Weights of a small GPT-style language model, trained from scratch on English Wikipedia: 907M tokens.
Each number is 128 + 24 x the weight over its row's rms, rounded and kept within 0 to 255. Layers, rows and columns count from 0. Numbers have three digits each. The size before them is the row's rms in percent of the matrix's.

# layer 8 MLP up, 2688x448, rms 0.0397, rows 365-393, columns 224-335
090:113076174151125128160146137082112072121143139145139077131106126173179102120115156089118139125129142103116075098145139099162149164118106126147162133129138111108152117128098130146134157142141178112117131147151143157127116087080108101133083107124155075119141120121148153091150162131151131107106147145131125130136123165123123146113127170119
099:138124180142116120109055147147078132083085116143140103122134118117124138133128147166081138105146117142117136143134153168063135124139130149098110121124131156126117140110130161122127149168177139123113135141135138167102115114144117162135116153114098089118175137128113116161130087093129085114118127133141156110126154125115135124171056136118
105:143136173146139154133150109170152120120139105131100122104142123145108165144141093137126181193137100102112127126105145115116107132131113140131162112111164154120142105106121107174139147110175135110099144101108124153131076113095108160120116097126120060128138133129136116097166175112142132138128127091150103125119132118097137125155152146166
109:145135195123085125145116126120132133158133134095090120090124114155163116101133140149153142132120128140154123132136120170126093108122118118098149137142092131139144107127117116135135099155151133122150137156132153153109143148114091145128157107132098118140130106125141066133121179103111123120134112110113138167135118149156123097161163119141
087:131107113094133123152133130130134120111046136115149164143084176108077108139108094134108105147100114125159114117126087122136104104132149116154172138135138087147107139155147107140144124176090143130125145109159116088099137135055111166122145111158127120104137171190152128129116157166149097106148102112138091139152140132163143135103124199140
103:116088166148094092132144112142145117197116178101128152145096166102107136142130095109126151175090129142158148095156144111109128158127133130148145147123122086106132150129136074161143141144178109122139144132114074121146143162104124136110122168170112113136125160128128100129151138151159133104099129120164085115120099136127139138144145136186
099:152087139147106105119136146132135110131119097131181113087164126126117151157118148170164123075143130157140071114161128131156142114096141149112105133097149122153109194141102147112117162169152187080121133133169129151138118181134153132124129137107124089090137142129104127137155141123099144094146115134133122088119086115095109074125116153137
112:072123117146142092158123108137152107095147135157127127140110129170089151082159173138101137157111128168121122135151129163101130166124128151150110145091170126087129164115138105182141148131115115144141136134084104108133175158170136125113127159120151104146167152129115117109124106067092143076163142118128117105123128128140142151145097142121
083:131206071158075089122145186157114112137110111122115093094146115144082104151132124157168147166105120140150141095129180132133119142140143108125112103147119134151144117144161172129126141114117127137141108137125103123157080077159108114134123139131101130112119117121145158100152114144137062120138174108153170144101103088105145138096112126102
104:093106146136100120138114117178122132133094128106123107176145127103156114122134101106111111098148143113128157122140101185096140176122129112152117135126103150079087113134100141116150113093114154097072102120144130099134125080099152115118127120157129134124116136149149138119157159137122087129108097124064144157154104126116155126139101114101
096:170131117157131131100091117130125141148135127119115085127077136104150137113177155132066146085145115112112124115089126181100142149167147123137138143131129116160105123114115114112136134133146091136111143114147128115099129155099153159133150179193130144132130151112164099148101153137107109093124114121090082113097138138151113129145083132174
101:132102111165159115150134124111144138120153100094105155109088154106139144107121079087103124151136161126162140109138130102156135120123153153129118146109107192146114105122104174091125177139138116095120147127126166148128189122105140100126124107122130142122139110141090121152125106141129122152134170123104147116125085169108140144125121159187
108:133128122160106148151131125116071119110093176097120183103149167093156093152129095146169135148079129125114115134112128108122099139125098126148107148096082124167101138128137137066112122136152128127114118172138118122149108164123095133109099104101128130129141105135096083120141142123153089120127158140122163108088118107108125117135137128152
114:156108151160088152090153134107096142121136140072100157137138138145126165149092133158129174126145172131177163128106129134095151117141127159100151188123114115157126182100130133144133132130119141107104082175129142119158129092097107122113155139170152157111125168098124114144110166131110136119105129131123115124114138117131148099141168118164
105:167130125154132133114107113123078148147093138109106108086137128123132123114149136103095141124114109157146075120109091098145113135140111140115137165106104149090101134127151142142106176134107157131123124119168134147092129113104141105144118123153136128098150155142143155124114144140118122097101154121147112099106087109118131105128145163140
077:154167113099099171124120089171142168123142151100111175081098079089135104103133153130132118119127112156102114112125167114087139099129161117163129110146129156177083104148137157131161120165151132089132102124138144114121202133149124215096151146162096089122141104108110102106134171131164106111156130113129133123137141104141116136118113157106
114:144138149077136129101112150134119132164121177132119149095162125134149123156131147118138094121111137122130138138103106110128141143120129113076131143096151142129137137120144118155137143106130144084107145147145154137107127167141141090130128146140149085060118159105124130093135128145160109113087119111133132126103109129101114128155109137167
121:154122086106127140108116148116122097124150161111141167104109129090103125159103134096126120139169164157123166117162083167147105110123125149143128141158140113099124147120076121088102157158107119115066151158148156111123144140148165150110073105170091106108136131154069154116156140123167124130098129099158120091164141148121135118135094133157
097:109123145154088125109142133133122126155124151145116138116121105176124123169141104083140135122149147106141173115146108127186091076147141152141114155098158153153085094134154139060097122142132160106131139125128100117115120126101140119138073122112128152093126152095101128100128167129138173115116126103125106149086097108090150133139186147129
095:146143070148158162129141200169131106109147104135110141117107083139134135161132092106122153115108141107136127109102120130084145130132118160098088137075131179131151083136173160166116111125149102116102124139128126157153088149125134123131125080114132122123082160162111114088132140111111132136131145133110156133084137116145125107146113139170
102:121102160128079139156110169090093111103140132129135164207139151110153141155097101130120110161132189167143126113163118141144114131133126124153145122142084142100157106121119162117131136152129124145106175128129118153147095077144119112108106107153136106159137107163136137149142129135154119111087134122114103110124101116138119104122113145151
108:111137140105143175110078183147136146123117147147121122130105143071147137146080069115096100135119137157122133145137108138139124148121136131073163139114128115145147133097107139114132086103090138130069130090152146145131146080126175155127135130131155095083122110116107164152102129128166155114106089133132098105136156110097133128114143141169
127:106140153141076139114134132141094125125133137139117167109110111106144136096153125125139133128131128127152135137174135159106143108123130144111140150159068094089095076099149103107120152135157163127128119142146101059140164091131164136130142074146113055088130141152125142122149141127137177116156185135107108103119158106110118108157135164115
102:125120115172156115139094149090142131081162130137114095127145137147146154145171087125130145086102157134118181143102107168141134101135141144128134141127134093117096129101135102169149141131115143139123129094067132112132137137108162109128141097116123150127142138152118128121115114083140128128118193132112110155146136146127167160135133140126
099:140091152117120101094126152124116130168164141075115193102101093132126130086128128196128162153150119134127137121143105117105152136147138159101089123151185113112124147123090068157139173163126142118111107141093163111108155125159120095127129208165127137094129136113134128130109176123124138131134121118152147121142121139064120170106104128121
095:110099158121118133139120083120121095145105155138153093152170160172129119164103136154090152101118162158148151124124101143198142174133146140091157160134137175096130117107138134117110124128173121110085109150121149134169109178125133103114112108138130125129139176119114141162165094161114118146109140142130134116118123119136131122140161170132
096:101159111083125104125128122132158069140082081144150166185124125162110168124091130111143101132177139128145158135133124127140145136131143093147120130144154111139171112099129080115099115123127118100108122112138126114112159113117150111137143158154130113151142092101109161132159135085108099137105099098057182133108045131140143134130136100133
104:122128119100128118139113116169156129135155133127156124117059137173103114120115121155092157097123150092136093095124155136132122156161125162126098155110143098106111123121126113082103117117139181110126158132122146101158174164131174145114125111151115155104134116145102156127107158162073087118153120116135101101160137141148124089189115154134
102:151128108106135055106136119111126097114087155123111140135178143127090186162092117137101148161119128177140148121129102120100104124120145197139125144155136149109100173133079156100158134136114117149135128170134130134137148080123103165119129133155140095102148123131144117128163163114138111121135127104153149123136148110119120127154107147150
# layer 8 MLP down (transposed), 2688x448, rms 0.0388, rows 365-393, columns 224-335
077:103137116134117115124104108120136143153111105099118163104110146107140149086157121123143136126123150098081153133158144106129175102126138126118120100151145125163149121145145149124110127111089097141134121112083150141142116119113152125133127166117148110102110091145135142172113190121145110139148072132124170084132121133116078119164125109126
095:106116075108131122151129164079125112098079149127200108121089107150144081057144152125152116123109101149111158160109126122146109115133130145151125085120118138090093091142150149147073143123122130126152148082180126118157120127167109103134138108149134124085146164168082144096168116098118164130106123119123100106124127095087104160102152170123
105:147129113160149108146136162106058115131138097132160130119118118147120097102166111155109173132140140121087113097121072111116146116111130101123127139160131134134107112150164109120111116098081128159108132134129135117101129096114129099110111142132127159153213118150119159137146211148111075122134138180129137129154111121078103114150099107148
128:138118115106158131099125150117150149159119182133136093112115136133131114152083119150083117146154091149089111173128116127135133123153125118153116132124160162145078132154142136143112119150110102160130139132096152110089138130122090143133100165129163115090160155158141140160093140108185110120101147110124105150129134114132127109140115094119
078:083149125148124126111108086107089107171129141135105145093161167127195119155132132162119139125161135083113110086161147107106110137130128127169095097125147104083140104149143130080138141106158156111117080142165127152141127118160127145132137123119141144164155104124097126140151108115115100137128134139127127144097105105149124125150129094124
106:146179114148089093091139159125094117115177074114100086158135113125157125162158132155133101134094124130121100135122058122171115131134103113149093106129143195167154177118090157121158133140110114148103115121139137157122124097162116131120113104124109127124135149104164108114073151110108101143094133110144122113117148134099141148065121123166
098:068123153121176150147152101092109167106126114100160180181153168139137103138115127123099135146146105109108129139145153099162135111097168171149147167136125173081124143138090108099128116124115134101110098127100165141105094078176094074128151106122106145116138098147154133139117122134131161129140155127130126142130139127130150124190134108100
115:125126132140092147113108169121091108103135089109130123133153133141132131133089088142126078119153155123172126154154150123096128116096119127080115176133059128193100104132096132097123110145136108087089130153155134131105137168134095125161110134133126115128168117124129147115171114157172142131148166114130141151105172127121153108110118131095
078:076156166137168145109129116101136121101146151122123127133127115188199093110113112103088119103160174093120105091140150081159133127145125133136128147128142157128142128142083113081105128151127148100149139134126151111066147186113159165128154149161136137127117133135085112162101146163140163121135149138104083122161089145189144139129149138104
100:126128109146128097103125123088128068123118091135121109119159125128120126102104118147171082172112151119126109174114156142096078144129132188123130060122079132165106159091149141130123152146123089136159097136139144125125093126141121122147103096106134166147117126157149114143101115085154121139137164144133123136122116115147151107144154105140
095:126113162110107118144107151149131126136148104144122134095128140171129116122141133169115094153154150136113148103139115125092104147141134123089120170113164130163111114146128146158120174149098194109167152120103129143110170097136123095152134164119130124088152132108123156102119092108126163137140159132143143124126118118128108146124121103155
100:157112127143112159159141090112140113171131107135089150127169140089151137126108111145116127110161119101097144129114168119135138121121137153144181091135093122130164132150074131102132101142116112126155128100099115138140139094153105142144135136149102136123110065137101144148083147134128111131097125143082163121125136125161099149129140131119
110:153167086133159138144111130111116122128136118125102143127128128129130093092151162160100139118157110101132118116146160145093097165111147139077130121151094169186125121164104134118122132091159090163141085115142076105142156175099120122130124126135115131092144098123102159138145101140101161099150126140131146112127126153097146136145116159127
121:117084125089131143176130155066152099125138139130100081105119078157158151068146151115197126164136118098135131131133150156161113141130124127154109175185134134126141166110086082121134091133098090132138095105112099110114127159127135168124137131130103092124111152147197157113134131140117138120104112146115097156113139110093160151126143113079
120:146093157145148142192096110116137131121139124127154107149121092156139120072127138171097114102109137135134140133130139126159113152122170098101121129154127095135102112146120111128143126155134135098117090157139099172142164112127111151117175139108122104147199113129103093125102090090118099136152079089127128107118111148167162153153156139139
074:085101152180118089127100163125125100121122084145144092180129125153121159157162136136145110116137141119137132158129090175115109124107082130084164158121107081099165127133115123117096156108059149130125148139113111117129063137132149067148119138118174134087118119111143148126127096156097155153140116151116122101117105136144172124121138119143
128:115102117150103135126170138117112076162149120093152151095115134127130117121117152130118128125138116127133138149095153134144118171105114153147144142131173154089142121147115122129116162135095138127105153125129068081117159099135133159133115151124116180120095118128110158135122102144103079131181197155107124154138161118134109095164180101088
126:131078117165112139142116125152090129136096138167101126149149099154127124133162152139144141158127157137145135109103138150149109130114131130127134147133102140136116122113115108151124099146135075186134111169116141159131092137125131143121112130120093119118122075115156106149114149144099193125107170087141131140122182164144130101115114154097
098:132135129135148105152102134133091133145151124106116119110114127108107158136146127149119162143116143126120087131143098094119120156112137129139137146149094091158172122125156141133083133178119117147159079143117129131139090137160075138125127089144128117118150153128096123107118109126171168111093132113131110119141102161048122123164102143172
082:137138159110115139118140123122113146127115054142155150096119119139125102118158127145098073079135150095117204139144154121150157128133150107142095122104155093135132132120121122122147137114119125135136141145116135135126131138112121122126093110111094124099149109116125094154138152150114071119122103120144105114147131129117143074148120111105
096:120122132109133164094159108142129130136143145107122095081125138139149156090118135120076166099106173142143145075105094137096123100114138168135128141126122068116126110163095124138128149158131130104126134098145139115136141127151127151138138155143082096153133117113113113157080145077156117105156079129129142108114162108143152170113156095120
111:137139145077129138143144098147157170093131107084100149096128137143117139156123125104131130131097130087129181142124120112100093122138116148109130124127095135191146110124105110129127143174139113169127130143156143126168085164124169110116150088135143141091121126076100095097194142168120128147176140178101123107091104123139161127147129153120
125:114139135116153176176119116132104132153123164142155159129108098123081094142178172111108119113142108131135122101101151147141152123142136130096104094148128116108109123113124158123132132133119127087131100145066108114142153129158133155144185112158111139093110118200124123135132102137182120131135119078129165141149117124119109126124133109105
090:083156131143173139143144101122135120129116129135109120131144084130137118119114133145142096093079115104075166145161113108127158097131144138114111120140108139133146084135162099099120093137141145100188137135119105154108136136171109159142131139136122122099117139098154127144163116084116129165152136149147118128137135130146143125142097098084
098:059165100126133116139134162139133090138134095118127151116123115153144152160120087115137115134115143106129185103137128143156132110118098108127126127125100129130124119128093101129137116149103125151175143155143078122149112128132122118151141116102134130137121096166135141115101140117142130140105081135120143162152148106153141141163120055155
090:124133107120136112149121160138128142121119120122128181143101133097113144143148146148162124133152118115116145108115143149117114145091114150093157118122138115135140179100125143117156131166183124118172142108134162115148129115115133153108123103126104144090116165124150096071107147096145159115099135138093169145124151138096122163101123131103
104:123111116146144133150099112162118086128143172100141116110123096111087124142176100126133140115137124103163076103108125105121120116098116135133126173160153088143093126132090152138136127132115170145104122133112118130089156152114116148139140122148122108130153144138067132157167114138165120159119141134155111110099171136091159137131134151100
104:128172140130059135114127141095167101149154145149153097105197135094170131113080152111128105150147159122133149124137137143121087134130105108133131133134083114155147148163130130163153114126103105114108143110173115099115121135136171119117141139122088117125137131164123096097124110090153110121093142126141145118122132125132132147117123110129
101:096105179137161133113154165119130110176127077117145160125128093113145122109103132142126122122130103106100159142140112176139116100167128086140136090134099093126160147094143101127116113127119132164141106124123146119121136165135127097143144135116127123126131158138138145169107133130162141150110126150103129143111139120132110155090155079085